python train.py --init_std_up=0.0354 --init_std_down=0.00347 --steps=6240 --dataset="wikipedia_en"
Each number is 128 + 24 x the weight over its row's rms, rounded and kept within 0 to 255. Layers, rows and columns count from 0. The size above them is the row's rms in percent of the matrix's.

# layer 8 MLP down, 384x1536, rms 0.0357, rows 138-275, columns 1392-1439
size [ 99  98 102  99 103 103  98  99 105 100 101  98  95  92 102  98 101  94 107  98  97  97  94  94 102 100  96  99 103  96 100 100 104  97 103  98  98  95 100  96  98  98  99  96  99  98  94  95  95  98 100  97 132 100 145  91  98  97 135 101 102 104  93  98 104  97  98  98 103 141  97  94 100  98  99 100  98  96 115  93 101 100  94  99  96  99  99  98 100 102  98  99  98  99 100  97 102  94 100 100  97 100 101  99 102 102  93  98 102  96  95 100  96  98  88 101 101 126  96 100 103  98  97  92 100  95  93  99  92  98  96  99 101  98  98  96 101  98]
[[135 130 138 147 140 111 153 100 125  67  82 123 104 153 103 130 150 142 173 127 140 143 107 108 168 128 148 118 151 130  96 135  86 181  90 128 151 100 161 104 145 130 124 106  99 128 101 106]
 [137 150 186 135  85  94 133 143 129 103  97 149 136 145 137 141 136 141 105 167 131 159 158 146 147 128 119  99 143  79 159 105 114 141 150 147 149 133 157 119 126 129 117 104 125  63 106 154]
 [128 102 119 159 165 153 135 144 135 124 148 162  84 147 122 160 134 130 115 130 120 145 121 114 177 124 148 102  96 142 131 148 133 140 106 159 141 154 139 189 130 123  98 117 120 104 163 170]
 [155  98 150 114 105 132 134 155  91 125 154 126 121 121 120 115 122  97  82 140 140 152 182 160 130  71 115  82 105 168 126 163 142  78  93 123  99 165 132 141  99 140 111 119 120 141 136 157]
 [141 134 121 142 160 101 127 120 123 126 136 168 128 153 145 136 108 158  77  97 115 136 130 122 153 136 154 132 118  75 111 121 119  81 156 119  98 156 181 163  79 179 114 119 115 130  85 131]
 [121 172 157 133 116 142 138 140 161 146 142 106 119 101 136 162 111 114 168 117 171 100 132 123 100  87 150 110 138 177 122 150 116 142 124 157 134 131 109 135 137 133  72 127 119 155 115 153]
 [132 101 146 127 121 157 116 123 130 129 117 136 112 123 137 136 110 144 175 143 119 154  72 124 124 162 131 116 157  80 104 154 184 117 122 175 129 153 127 131 143 144  85 111  89 101  98 133]
 [169 132 144 146 133 138 118  80 121 130 125 104 105 115 139 126  97 168 145 181 132 147 109 116 124 122 129  91 144 139 109 149 127 116 118 141 130 157 146 111  93 129 160 133 159 107 140 148]
 [120 150  47 153 114 139 171 124 112 139  83 138 109 127  95 151 112 126  54 145 133 121 118 171 116 144 102 131  91 141 125 126 149 141 138 120 126 113 131  92 117 147 114 140 140 151 142  99]
 [ 88 140  95 113 118 127 125 125  79 135 141 124 142 118 157 132 127 167 165 117 133  95  79 166  90 122  94 118 144 133 104 138  83 117 142 174 124  62 115 164 162 138 121 101  87 112 155 105]
 [118 154 131 146 111 125 140 208 138 129 111 107 100 141 121 126 161 133 133 107 110  98  85  92 135 120 139  93 134 143 135 102 109  66 106 170 140 132  98 153 138 135 140 154 120 129 125 105]
 [113 126 137 134 128 118 107 127 110 123 141 116  89 154 129 161 110 141 175 122 170  72 126 173 153 115 113 120 157 132 143 137  92 131  93 122 164  95 168 108 106 130 126 126 110 100 140 162]
 [ 86 117 114 149  99 188 129 126 123 109 102 137 155 137 121 162 125 155  85 154 132  85 132 133 118 150 124 110 124 141 103 147 158 160 115 158 118 124 131 122 145 139 146 176  98 124 143  76]
 [151 134 115 130 137 136 118  70 112 149 155 139 160 129  87 118 153 121 114 110 150 167 139 103 162 126 103 154 116  62 105 133 101 173 119  98 114 102 173 125 149  93 136 101 111 143 118 115]
 [133  74 135 116 152 134 129 148 106 163 108  82 162 148 150 131 133 160  95 111 121 131 121 136  81 142 112  94 123 102 125 116  80 139 119 140 142 127 139 140 123 151  85 167 127  99 127 145]
 [167 106  91 114 114 140 152 113 147  83  89 140 162 165 146 129 132 146 106 125 132 118  88 167 156 138 102  76 122 147 119 122 133 129 148 161 132  94 125 146 151 121 142 137 117 134 137  97]
 [142 149 142 112 127 137 129 149 149 112 154 141  80 143 119 122 116 127 132 132 150 123 127  97 178  84 129  99 138 121 127  99 135 141 131 156  99  80 111 133 125 114 105 152 121 116 124 153]
 [117 113  91 116  91 117 143 131 123 121 146 158 186 114 154 143 151 107 151 145 123  88 131 110 177 101 104 116 142 126 154 120  80 160 112 113 150 117 103 136 141 147 151 115 181 110 127 115]
 [139 144 135 149 140 126 102 111 144 140  75 152 132 166 121 123 145 138  86 139 135 138 124 162 107 149 169 138  89  87 134 102 118 105 158 109 122 110 163 102 114 138 149  67 131 188 146 117]
 [169 173 125 155 123 169 148 163 100  98 144 112  96 139 130 133 144 144 115 175 136 180 142 140 119 133  84 110 101 151  80 143  87 123 118 132 109 133 132 136 153  99 136 121  74 131  96 138]
 [125  93 128 152 111 120 128 101 122 144  86 142 120 160 128 120 146 141 114 140 157 142  97 140 106 148 125 129 145 126 121 173 139 137 116 145 130 112 110 148 127  77 138 157 136 130 197  72]
 [161 175 161 140 132 116 129 129  87 129 114 114 110 144 125 160 127 133 120 139 134 155 107 129 129 125 123 114 125 126 147 126  77 136 123 153 168 113 137 156  96 121 159 122 153  95 134 124]
 [126 125 129 142 135 114 130 105 118 110 176 155 124 174 110 117 173  77 101 156 101 128 124  77 138 154 151 101 104 128 124 105 135 114 113  77  97 146  97 153 134 156 121 138 177 100 100  96]
 [117 121 146 155 120 163 141 163 142 137 112 158 116 122 127 140 127 153 140 153 118 139 122 161 119 123 166 164 105 129 100 103  89 108 129 110 123 154 121 137  83 160 112 130 107 133 158 129]
 [167 106 134 106 105 132 127 109 147 145 160 118 152 106 126 147 111 173 144 128 149  84  92 121 160 132 133 121 176 130 125 137 119 101 112 110 119  92 135 126 131 154 139 125 126 134 136  97]
 [118 120 104 127 129 148 124 161 162  85  92 101 124 105 139 123 135 108 141 122 103 129 141 157 136 107 107 116 123  89 134  85 102 112 127 161 104 155 114 126 119 134 131 105 140 137 138 106]
 [125 125 146  99 134 146  76  70 103 135 126  87 147 129 119 148 122 107 103  88 120 159 128 138 133  92 129 143 139 126 138  77 131 135 128 114 141 131 100 104 129 105 141 158 157 142 123 100]
 [122 166 125 101  92 113 150 127 133 118 174  89  98 110 136 171 149 217 156 108 117 132 178 154 140 107 149 136 159  89 126 107 117  82 124 103 159 138 187 114 109 141 128 133 140 119  97 160]
 [108 156 122 127 139 132 133 134 148 138 131 156  96 168 122 140 131 139 114 109 133 118 126 119 125 104 125 118 117  85 158  85  90 105  99 149 148 192 122  94 155 107 120 131 122 126 132 125]
 [129 156 185 109 114 129 127 130  96 181 153 105 107 119 131 143 116 150 142 128 136 137  92 114 116 143 150  70 125  96 109 140 106 145 114 155 116 100 137 114 136 154 120 171 125 146 150 159]
 [169 145 113 147 101 141 138 139 136 140 145 127 149 101 114 126 134 128  73 156 108 124 179  78 129 156 116 162 135 158  88 110 194 139 147 144 109 167 118 158 126 104 116 125  96 110  98 124]
 [151 126  95 136 117  60 125 131  98  94 177 145  92 171 112 142 139 152 150 127 121 152 139 104  85 162  93 120 138 107 141 139 124 138 205 131 128 121 150 113 112 118 103 137 103 134 105 131]
 [103 105 141 102  74  95 125 100  94 144 131 137 145  74 134 173 120 122  95 125 121 157  82 156 141  80 104 176 117 157 140 124 112 171 102 134 116 123  98 118 126  87 140 148 192 144 147 114]
 [161 150 142  50  97 143 157 119 135 134  81 126 136 142 140 154 117 106 137 129 139 108 149 192 151 124 104 109 124 149 116 143 102 132 100  97 122 149 112 130 156 119  79 114 108 145 108 148]
 [ 98 109 106 128 170 124 127 101 119  96  92 124 131 135 123 113 104 151 163 114  97 110 164 140 166 163 104 119 114 106 133 132 110 104  96 120 130 123  95 129 143 158 102 167 132 146 126 131]
 [189 126 145 162  87 107 139 106 150 117 154 148 140 127 205 125 120 104 152 137 130 123 129 120 129 130 124 126 115 104 129 172 123 154 142 131 110  89 142 103 110 121 123 117 141 140 135 128]
 [132 138 123 123  79 179 128 112 168  97 146 117 160 134 134 108 112 180 119 104 126 174  90 161 178 114 125 127 100 127 112 167 165 121 132 125 152  80 186 111 121 129 118 136  82 148 164 112]
 [141 124 132 121  91 125 135 117 137 102 148 118  97 128 157 144 115 103 145 110  85 133 106  97  94 135  97 138 118  92 126 121 136 150 170 148 141 130 142 141 118 129 136 129 159 156  65 111]
 [118 111 120 100 176 171 102 136 131 126 140 119 110 149 141 152 100 204 156 173 125  77 109 109 126 145 114 159 168 187 134 115 133 135 144 107 132 138 150 111 115 111 104 156 105 110  79 140]
 [117 125 130 174 128 116 145 143 103 117 149  62 110 153 127 144 128 134 122 136 140 111 108 127 152  98 147 113 115 134 127  71 152 122 163  79 130 146 125 116 148 205 108  70 166 123  94 115]
 [155 111 145  88 130 135 151 147 131 134 140 139 104 110 129 128 137 138 165 113 110  92 155 137 185 132 142 163 126  98 103  90 141 124 166 111 127 177 135 155 137 134 201 140 151 149 208 125]
 [156 100 103 118 114 117 170 155 168 138 200 122 112 135 153 122 123 112 103 113 133 126 154  96 110 141 144 117 121 125 125 136 137 121  97 155 107 125  96 155 145 120 132  94 116 199 116 119]
 [135 131 137 137 116 106 111 178 139 125 160 119 106 121 138 140 138 104 134 109 134 110 128 106 105 122 117 161 130 104 114 133 138  82  98 188 125 168 113 156 122 172 119 143 126 147 111  90]
 [115 108  94 144 157 159 158 143 133 129 133  97 110 121 124 136 130 135 137 123 167 103 164 164 156 138  98 126 150 107 138 136 217 122 119 153 138 148 123 108 113 128 128 136 132 132 122 148]
 [106 140 128 157 122 145 130 112 158 144 123 133 121  97 122 146 142 132  94 141 117 124 140 153 146 143 121 120 102 129 129 130 173 151 128 118 125  93 125 134 101 124 115 115 142 125  95  84]
 [117 107 151 133 162 102  79 126 121  93 133 131  96 151 164 130  97 123 164  94 123 152 155 130 124  93 124  71 135  76 141 136 132 118 168 116 101 173  87 150 107 126  96 135 117 148 139 166]
 [109 131 112 144 117 126  99 127 143 108 146 113  97 137 112 117 121 135  70 151 154 137 122 123 142  99 172 112 107 140 126 117 124 115 120 125 129 167 107 128 152 164  89 120 136 132 161 100]
 [175 134 173 121 124 120 164 201 149 141 113 131 110 127 120 152 134 186 150 116 128 160  90 107 128 152 138 161 158 142 148 103 154 148 132 118 128 114 152 137 131 145 125 120 117 107 127 153]
 [ 99  98 110 115 136 124 143  94  67 154 129 107 118 105  95 142 131 152 148 115 127 112 111 148 117 131 144 127 111 166  89 118 176 119 127 137 121 139 129 117 109 140 212 141 157 105 135 122]
 [128 123 104 114 135 125 160 114 118 157 146 144  98 154 147 136 129 118  80 115 114 136 124 126 118 151 121 106 112 145 112 101 130 159 128  76 153 124  92 154 148 133 143 125 115  80 166 117]
 [116 144  88 167 103 139 109 138 151 100 125 129 133 113 119 142 106  67 141 127 146 132 116 101 165 127 137 178 128 109 110 151 130 136 111 135 109  94 131  74 139 105 102 125 122 111 151 155]
 [120  97 184 141 121  89  89 128 144 162 103 126 129 141 140 107 118 116 159 158 127 144  62 106 119 135 153 129 138 139 118  70 105 132 149 101 117 113 149 122 112 123 121 119 118 112 143 140]
 [169 148 123 168 132 156 156 134 132 126 157 143 167 153 145  97 132 148 160 167 127 144 140 123 156 138 145 128 170 125 122 120 171 131 154 132 137 141 154 126 133 133 147 125  77 125 157 152]
 [103  97 168 117 109 118 108 115 139 125 104 116 114 130 103 142  85 161 147 116 109 133 160 141 166 103 144 164 123 109 130 122 211 148 126 165 120 154 151 150 117 103 123 153 144 120 139 123]
 [159 160 127 160 152 160 141 158 149 116 165 176 153 141 156  99 149 127 132 173 157 136 162 134 150 149 130 157 171 151 122 150 176 110 141 137 129 162 158 155 128 122 120 132  89 122 145 159]
 [141 130 148 158 155 160 104 119 131 118 170 122 123 129 132 145  90  81 130 112 131 158 150 151 126 146 181 141 165  96 132 149 132 113 126 138 158 135 163 138 112 133 131 112 157 139  86 143]
 [133 115 113 153 163 133 168 160 114 162 122 146 112 131 111 128 131 129 130 132 133 143 122 147 128 107 102 113 109 163 147 131 138 138 137  95 155 179 149 155 117 116 137 134 107 137 125  91]
 [100 102  88 115 160  91 185 129 102 117 106 104 122 123 135  98 136 134 118 123 132 151 159 124 102  95 117  95  85 124 123 142 110 148  90 138 151 152 146 112 126 142 117 129 148 124  91 119]
 [119  92 124 114  87 127 113 110 138 118 130  86 120 112 101 124 119 112 122 120 116  98 147  87 112 122 132 117 123  97 128 100 150 121 114 132  36  93 154 100 131 105 131 145  91 107  96 123]
 [153 116  85 119 153 141 158 114 151 115 125 144  94 149 140 110 148 123 127  91 130 132  92  80 142 110  92 177 140 141 153 147 130 128 111 118 128 134 130 121 117 118 131  96 103 105 147 127]
 [115 141 112 112 152 176  76 150 149  86 117 156 149 136  82 109 117 123 142 130 116 100 145 109 122 176 112 122 124 123 121 130 177 120  89 168 120 109 156 128 141 143 143 122 125 109 137 139]
 [119 117 123 135 106 119 131 108 145 147 125 123 135 144 111 112  86 129  95 146 136 135 117 141 117 162 112 118 120 142  89 149 137 108 122 159 155  93 140 127 154 123 123 132  93 121 146 103]
 [137 170 138 110 134 126 139 127 136 129 180  91 110 158 142 132 147 154 169  91 128 142 103 106 110 127 128 183 144 102 135  95 143 164 165 139 121 109  98 156 167 112  95 127 107  89 151 105]
 [115 118 137  94 143 110 129 150 156 151 176 118 130 114 107 147 136 104 100 147 136 133 128 131 147 113 110  74 126 173 130 106 137 107 148 178  95 109 113 158 131 141 122 107 103 162 139 111]
 [114 119 119 156 174 162 126 126 157 120 145 147 123 111 124 154 127 126 160 137 161 125 129  98 167 110 125 136  86 128 129 140 125 147 141 126 140 130 134  85 147 128  93 159 110 157 135 153]
 [126  88 123 122 118 128 153 147  87 131 138  88  97 109 153 118 109 117 137  93 127 135 150 105 167 161 133 126 134 172 137 110 153 115 163 131 106 112 116 125 111 104 116 157  87 156 139 142]
 [132  91  81 124 143 153  85 125  92  99 114  71 111 128 122 140 143 105 101 120 128 169 119 155 123 132 115 149  97 140 135 102 171 137 165 141 147 166 131  92 134 152 135 143 124 142 129 151]
 [123 154 119 163 112  88 147 143 147 109 106 131 124 149 105 171 160 177 132 137 123 150 111 137  93  92 158 105 131 133 134 133  82 163 138 114 130 147 167 165 120 128 101 111 144 138 128  84]
 [144 107 124 128 138 128 168 144 103 158 187 116 139 148 100 126  99  97  90 156 106 173 138 147 131 135 101 174 177 154 142 114 168 117 145 150  99 144 131 104 131 119 186 102 171 107 109 163]
 [139 166 116 168 153 161 180 137 127 155 136 161 159 156 129  88 146 124 145 187 112 172 125 139 131 150 164 154 191 133 123 120 161 146 153 153 157 155 124 148 127 157 147 143 105 136 130 136]
 [ 78 130 149  94 138 108  90 126  99 107 126 126 124 127 138  93 118  77 149 110 134 176 146 164 112 181 107  95 147  88 153 167  98 119 169  88 114 119 134 123 115 115 141  99 160 100 133 172]
 [148 103 168 109  98 136 122 152 140 156 138 190 126 124 151 144 172 138 119 137 118 120 125 119  80 126 135 157 123  99 135 103 154 114 157 119 102 135 117 149 153 156  84 148 129 113 113 149]
 [108  95 114 143 150 115  80 131  97 158 107 146 102 131 105 147 146  84 135 105 105  87 162  89 127 158 155 150 107  99 108 120 157 124 128 140 116 116 108 191 121 104 111 166 118 150 125 127]
 [113 111 164 167 148 121 124 103 120 127 171 105 108 149 129 134 126 102 112 145 133 196 107 131 104 130 106 127 146  83 135  98  81  90  93 109 130  88 124 156 107 141 148  87 109 149 156 168]
 [107 132 138 118 169 165 118 154 111 105 161 118  79 152 170 127 134 149 146 140 134  99 152 145 160 157  88  93 116  81 125 133 134 119 111 132 184  81 184 119 113 135 126 144 114 156 144 132]
 [153 181 134 111 126 144 139 180 169 124 126 146 124  81  93  96 114 131 147 165 143 154 123  88 106 117 105 178 146 113  99 164 157 135 116 159 133  84 132 118 111 105  93 153 132 148  68 163]
 [119 118  65 145 107 144 118 136 144 106 121 145 102 101 120 154 127 128 125 115 145  94 133 136 147 126 129 147 135 143 156 163 133 112 149 102 147 142 137  97 132 107  97  80 116 142 200 149]
 [122 115 104 145 148 161 143  75 146 126  89 159 126 155 109 134  92 158  86 158 111  94 130 163 155  87 118 128 125  75 150 125  90 105 117 135 158 109 130 129 134  89 104 124 121 120 170 122]
 [121 107 114  93 126 117 116 110  98 105 135 130 102 168 124 142 100 174 151  93 125  79 118 112 123 123 118 160 102 134  99 155  98 118 139 148  85 152 116 120 147 138 133 117 127 118  93 136]
 [104 136 172 120 158 103 141 100 136 126 155 148 100 164 160 140 152 162 109  96 122 145 136 143 101 147 103 138 122 130 158 106 127  60 123 109 145 160 146 124 138  99 150  49 157 106  81 117]
 [130 157 155 129 134 109 132 136 141 112 102 147 140  99 138 131 119 134 134 113 149 192 106 124 161 143 156 119 152 122 110 163 134 117 124  88 156 201 120 136 136 120 161 136 136 109 120 148]
 [185 147 118 145 132 141 109 142  62 159 142 118 196 120 114 128 183 147 168 122 144  91  99 147 128 161 134 116 105 109 106 162 105 131 164 154 128 134 131 145  81 139 109 120 118 132 139 168]
 [121 108 110 122 156 141 162 155 102 138 133 124 144 156  75 109 105 121 113 150 125 131 158 126 121 147 139 103 141 141 121 106 126 130 118  87 115 128 139 102 157 133 134 127 128 106 133 111]
 [133  66 119  87 111 127 154 161 141  98 161 122 117 128  85 130 107 112 114 111  95  94 145 112 149 165 148 148 111 167  83 129 117 133 176 124 108  95 100 116 167 143  74 107 103 100 132 104]
 [158 174 112  98 126 131 142 158 159 130 103 166  86 123 138 107 150 103 129 129 139 172 124 122 104 176  71 152 208  89 134 160 183 148 120 117 103  93 101 127  98 107 150 142 139 135 169 113]
 [ 87 123 137 120 116 111 125 145 142 115 168 141 119 123 146 162 113 103 143 140 123 117 119 138 103 128 132 123 141 134 118 136 134 145  91 184 131 156 107 153 109 177 123 127  87 114 106 171]
 [122 129 105 163 164 155 130  99  75 135 142 125 145 146 106 101 130 153 196  81 144 138 164 100 114  98  98 118 127 121 118 128 143 128 152 116 113 119 147 163 119 125 151  86 171 106 104  91]
 [ 93 133 142 171 124 156 108 143  86 136 143 126 111 132 136 107 164 103 133 150 152 145 114  75 129 143 107  79 140  77 121 113 140 135 154 136 160  98 125 140 140 114 141 119 146 126 129 117]
 [145 154 116 139 105 130 128 149 116 118 165 151 116 138  84 118 113 125 110 126 121 132 152 154  94 127 139 167 103 117 122 107 112 135 154 145 135 115 116 109 114  94 146 105 133 148 101 119]
 [113 114  84  96 110 108 143 115 107  84 100 116 127 111  79 124 114  97  99 129 127 109 116 113 112 119 113  87 130 132 132 135 119 133 132 133  95 152  69 130 137 156  78 134 117 111 167 134]
 [140 148 138 164 144 118 138 150 124 137  98 116 161  87 129 102 147 121  91 142 127 148 149  88 123 180 151 105 141 127 133  97 100 139 143 117 119 144 137 158 132 138 121 103 130  75 115  83]
 [166 150 118 173 111 126 142 154 109 134  99 100 126 133  75 139 136 156  78 154  93  77 114 167 110  85 116 118 120 151 107 129 164 121  83 112 137 119  76  86 126 149 122 139 127 134 109 117]
 [124 143 119 160 157 124 131 168 126  75 129 130 116 127 125 123 113  99 132 137 145 112 136 120 164 136 163 128 105 180 125 100 133 120  89 175 126 125 127 136 150 152  94 120 114 114 143  98]
 [152 140 129  83 107  66 134 110 140 138 144 100 168 122 124 120 127 141 151  82 152 138 103 136 104 155 121 119  96 123 108 124 101  96 110 111 105 146 108 124 142  97 118 135 137 120  79 155]
 [131 115 148  99 133 128 117  86  77  98 141 106 174 122 147 115 166 162 134 108 134  99 127 139 140  80 120 135 123 115 101 147  66 126 155 104 140 166 146 159 119 112  83 158 132 115 153 111]
 [181 126 130 157 147 163 142 174 133 165  82 133 144 144 128 147 165 110 134 100 134 114  86 134 132 125 111 141 173 122 113 170 105 125  88 159 155 155 126  97  99 116 131 116 133 105 131 161]
 [129 144 149 140  94 128 127 138  86 177 144 124 115 122 129 138 130 153 147 172 132 135 155 108 120 101 109 142 119 123 133 155 107 126 103 161 166 137 139 183 172 112 133 134 128 176 140  91]
 [107  77 173 115 134 132 107 111 137 131 114 135 118 107 148 141 116 138 147 131 111 126 157 174 150 122 143 105 144 101 169 150 112 133 152 164  87 132 117 125 150 150  96 165  76 103 150 103]
 [118 160 112 147 117 175 159 145 136 115 127 134 105  95 182 119 125 116 170  95 131  98 119 148 112 151  79 109 164  95 163 120 150 136 135 135  74 122 129 129 115 153 128 136 110 144  97 135]
 [152  99 105 130 134 165 112 105 127 108 142 157 148 123 127 134 143 164 118 126 134 111 130 153 157 107 124 113 106 116 124 157 193  70 123 128 149  92 127 150 150 135 122 105 126 151 115 106]
 [143 122 106 130 117 135 140 124 141 143  98 120 190  74 118 135 138 130 147  95 114 105 156 124 128 161 134 141 130 112 138 185 120 120 141 142 119 122 110 147 151 149 128 126 148 128 120 121]
 [151 127  66 160 108 158 139  54 140 154 118 124 123 105 148 175  72 185 127  81 102 121 108 108 105 135 156 118 126 159  93 117 159 158 128 108 111  95 138 149 123 115 145 126 150 111 156 113]
 [145 121 106 146 173 124  88 131 127 121  74 124 127 133 110 127 113 117 155 123 128  91 105 146 130 160 139 133 122 116 124  25 143 105  44  88 128 104  83 102 161 154 157  79 134 171 139  76]
 [179 103 172 124 105  99 122 130 104 110 155 138 104 114 109  93 129 101 179 137 156 144  90 142 127 158 107 148  78 121 111  96 115 134 134 150 117 151 124 118 124 129 133 109  98 139 132 177]
 [165 142 123 125 158 151 161  64 129 175 108 131 127 149 104 123 116 107 131 135 135  75 115 130 151 120 173 112 116 146 150 171 130 163 180 114 172 140 115  94  88 140 135 120 114 113 154 145]
 [130 135  95 114  81 111  68 134 124 110 122  99 116 100 150 133 144 115 107 136 136 135 108 113 100 155  99 107 160 117 118  76 120 121 130 124 136 133 125 142 141 114 111 153  70 155 145 125]
 [144 128 111 185 149 106 122 117 108  76 113 139 193 141  89 113 137 135 125  88 169 145 147 171 123 124 107 146 164 140 124 139 178 129 117 130 135 118 140 123 134 178  94 137 143 135 121 168]
 [127 129 114 170 116  99 105 126 125  98 191 131 136 133 133 117 159 118 148  98 111 128  91 103 123 142  92 100 148 144 131 123 127 152 149 102 129 153 153 100  92 126 132 123 179 102 146 140]
 [169 136 169 152 136 169 136  99 115 145 151 141  92 130 120 126 144 172 133 135 142 127 141 115  92  89 123 113 122 118 143 142  97 157 104 128 120 128 137 127 173 132 157 151 141 163 115 163]
 [106 119  78 112 121 149 137  76 138 156 156 125 138 137 158 130 120 122 108 138 142 144 141 131  60  62 142 160 154 156  98 101 136 174 154 105 144 153 133 109  90 152  98 130 122 120 120 141]
 [119 155 104 128 156 152 111 103  92 169 103 162 150 142 149 130 100 137 105 149 106 101  92 104 178 142 131 115 145 151 136 178 139 160 122 159 149  86  93  91 118 111 118 123 121  69  97 129]
 [130 175 130 126 161 149 156 147 127 120 151 104 143 178 111 109  80 180 120 168 133  97  62 122 124 126 111 105 106 119 161 143 112 127 130  70 143 146 128  73 100 141  81  86 118 157 144 123]
 [111 110 151 132 140 134  95  77  92 135 193 114 106 135  85 115 114 146 115 163 127  89 135 118 108 131  81 157 145 141 144 128 171 109 160 114  89 147 118 169 109 120 116 181 122 145 143 140]
 [120 109 107 124 121 112  97  83 129 149 129  93 159 162 119 118 115 143  86 141 137 100 104 151 137 137 143 172 139  95 118 148 155 123 122 110 138 106 138 134 108 148 133 156 152 152 110 108]
 [121 113 111 127 146  77 141 135 123 157 164 103 128  80 120 108 176 139 108 121 121 124 113 111 149 113 178 109 137 178 168 130 163 117 122 131 122 174 156 144 130 166 153 108 126 111 102 132]
 [100 100 169 116 138 144 151 132 108 127  98 131 135  63 126 110 221 159 107 169 148 135 152 131 126 133 129 126 145 157 113 107  84 116 146 168 142 133 145 102 166 115 152 139 150 128 142 142]
 [120 120 139 114 157 181 144 102 104  77 100 123 142 109 126 139 148 114 192 138 116 120 113 108 121 115  75 106 141 192  98  79 135 144  77 131 101 134 132 114 129  90 124  91 140 131 113 120]
 [107 119 133 115 136 114 130 146 149 163 106 118 109  84 124 121 144 106  99 111 175 155 106 136 110 108 135 115 123 130 163 103  63 161 116 107 192 128 146 123 134 155 107 111 145 119 153 102]
 [117 111 127 107 100 159 132 124 115 110 123 151 157 120 146 142 120  91 109 122 104 125 146 140 103 131 172 113 141 180  62  93 142 174 149 121 139 127 111 155 116  97 173 107 147 133 133 112]
 [115 119 143 114 128 126 126 138 144 149 151 138 175 106 144 136 137 142 122 148 125 100 131 139 134  88 167 152 149 132 133 137 106 130  96 148 115 118 137 166 114 102 106 126  83 146  91 108]
 [138 117 138 111  85 118 113 133 110  89 194 111 107 118 145 145 146 116 125  77 173 117 177 114  61 115 102 141 102 180 150 133  97 126 116 181 161 149 101 135 137 114 156 128 185 110 175 111]
 [138 161  89 167 137 111 114 130 148  92 158 144 138 116 165 131 103  99 123 149 154 119 114 128 119 151 145 140 135 114 164 144 108 119 120 120  90 168 117 149 136 156 103 117 128 113 125 148]
 [109  81 142 119 189 146 161 131 141 123  91 157 143 100  98 101  90 136 123 170 127 143 103 109 116 121 170 169 126 103 127 170 112 127 108 109 127  80 131 113 142 126 131 122 125 176 163 121]
 [108 133 135 184 158 138 126 154 128 138 106 135 121 114 134 101 115 118 113 118 110 155  86 118 140 191 125 107 150 146 123 112 170 119 114 134 112  70 102 121 156 151 157 139 110 113 118 122]
 [ 84 103 128 107 134  75 107  82  96 101 116 154 112 121 168 111 152 142 138 120 104 102 143  90 162  85 167 133 100 126 110 139  97 104 153 112 122 147 141 136 130 100  91 114 147 180 129  83]
 [135 111 132  78 109  98 142  70 149 145 169 128 159  94  92 103 139 114  60 122 139 126 128 115 113 150  86 123 117  97 121 151 144 123 113 150  93 141 143 123 130 115 117 147 108  99  85  78]
 [135 131 138 134 144 129 116 145 180 105 118 159 139 140 106  93 121 133 169 186 133 130 121  94 145 133 113 152 138 109 124 128 125 127 144 123 152 100  77 113 133  85 114 128 120 118 105 144]
 [114 140 135 114 106 115 102  89 122 107 118 125 125  99 182 121 166 109 156 139 113 127 112 109 181 107 166 143  93  99 139  71 117 132 115 133 132 207 135 105 108 140 130 138 160 165 131 171]
 [122 118 135 120 125 149 183 152 133 145 153  85 102 146 112 156 156 117 102 152 132 135  96 148 104  98 133 153 123 179 132 138 126 152 110 156 176 108 137  87  97  88 115 136 133  91 118 139]
 [151  98 179 149 117 132 106 116 136 172 155 133 159 126  99 111 123 162 185  93 180 135 103 149 119  78 130 129 147 129 127 164 129 134 141 166 150 101 140 140 121 130 140 147 147 136 132 123]
 [167 118 131 143 114 114 138 153 117 148 132 147 156 164 159 105 137 136 118 134 144 116 104 134 166 158 132 130 120 158 168 134 146  79 118 114 102  94 153 120 178 154 148 149 140  72 139 136]
 [116 139 136 114 141  88 119 143 117 123 113 156 116  75 113 137 137  94 140 159  95 167 124 163 124 155 142 140 126 132 112  97 135 111 131 128  85 189 145 122 115  85 132 145 128 142 137 135]
 [131 120 100 135 146 136 115 141  95 147 108 120 140 157 133 133 118  91  60 129 132 156  85 172 147 144 153 154 136 121 113 113 133 127 129 133 121  86 138 145 144 106 154 133 163 110 185 102]
 [ 77 111 131 124 137 126 114 117 110 132 142 118 124  99 133 141 127 133 181 161 126 138 128 138  95 156  99  89 136 130 138 158 149 126 105 127  95 133  97 129 172 146 164 115 164 103 127 152]
 [147 157 153 139 126 145 134 183 151  87 129  92 152 110 154 127 100 128 100 164 180 134 142 140 151 134 166 151 167 137 109 155 140 170  94 132 179 130 150 167 141 177 180 132 158 110 136 150]
 [159 159 148 162 126 140  93 134 140 118 110 118 130 127 115 110 111 173 113 139 135 119 119 123 124 141 136 112 123 117 191 162 129 109 165 117 144 154  92 128 124 133  66 118 127 145 146 158]
 [115 131 114 117 109 133 161 123 120 132 123  52 164 110 112 144 140 142 111 134 104 130 132 105  89 132 130 108 119 119 126 131 131 149 124 134  93 112 104 156 142 128 129 198 142 115  89 129]
 [141 133 128 121 142 110 146 160 135 106 138 113 139 134 145 145 118 120 131 115  84 153  91  79 107 127 186 152 132  97 108 157 119 142 112 117  88  73 128 109 107 153  91  94 124 107  82 134]]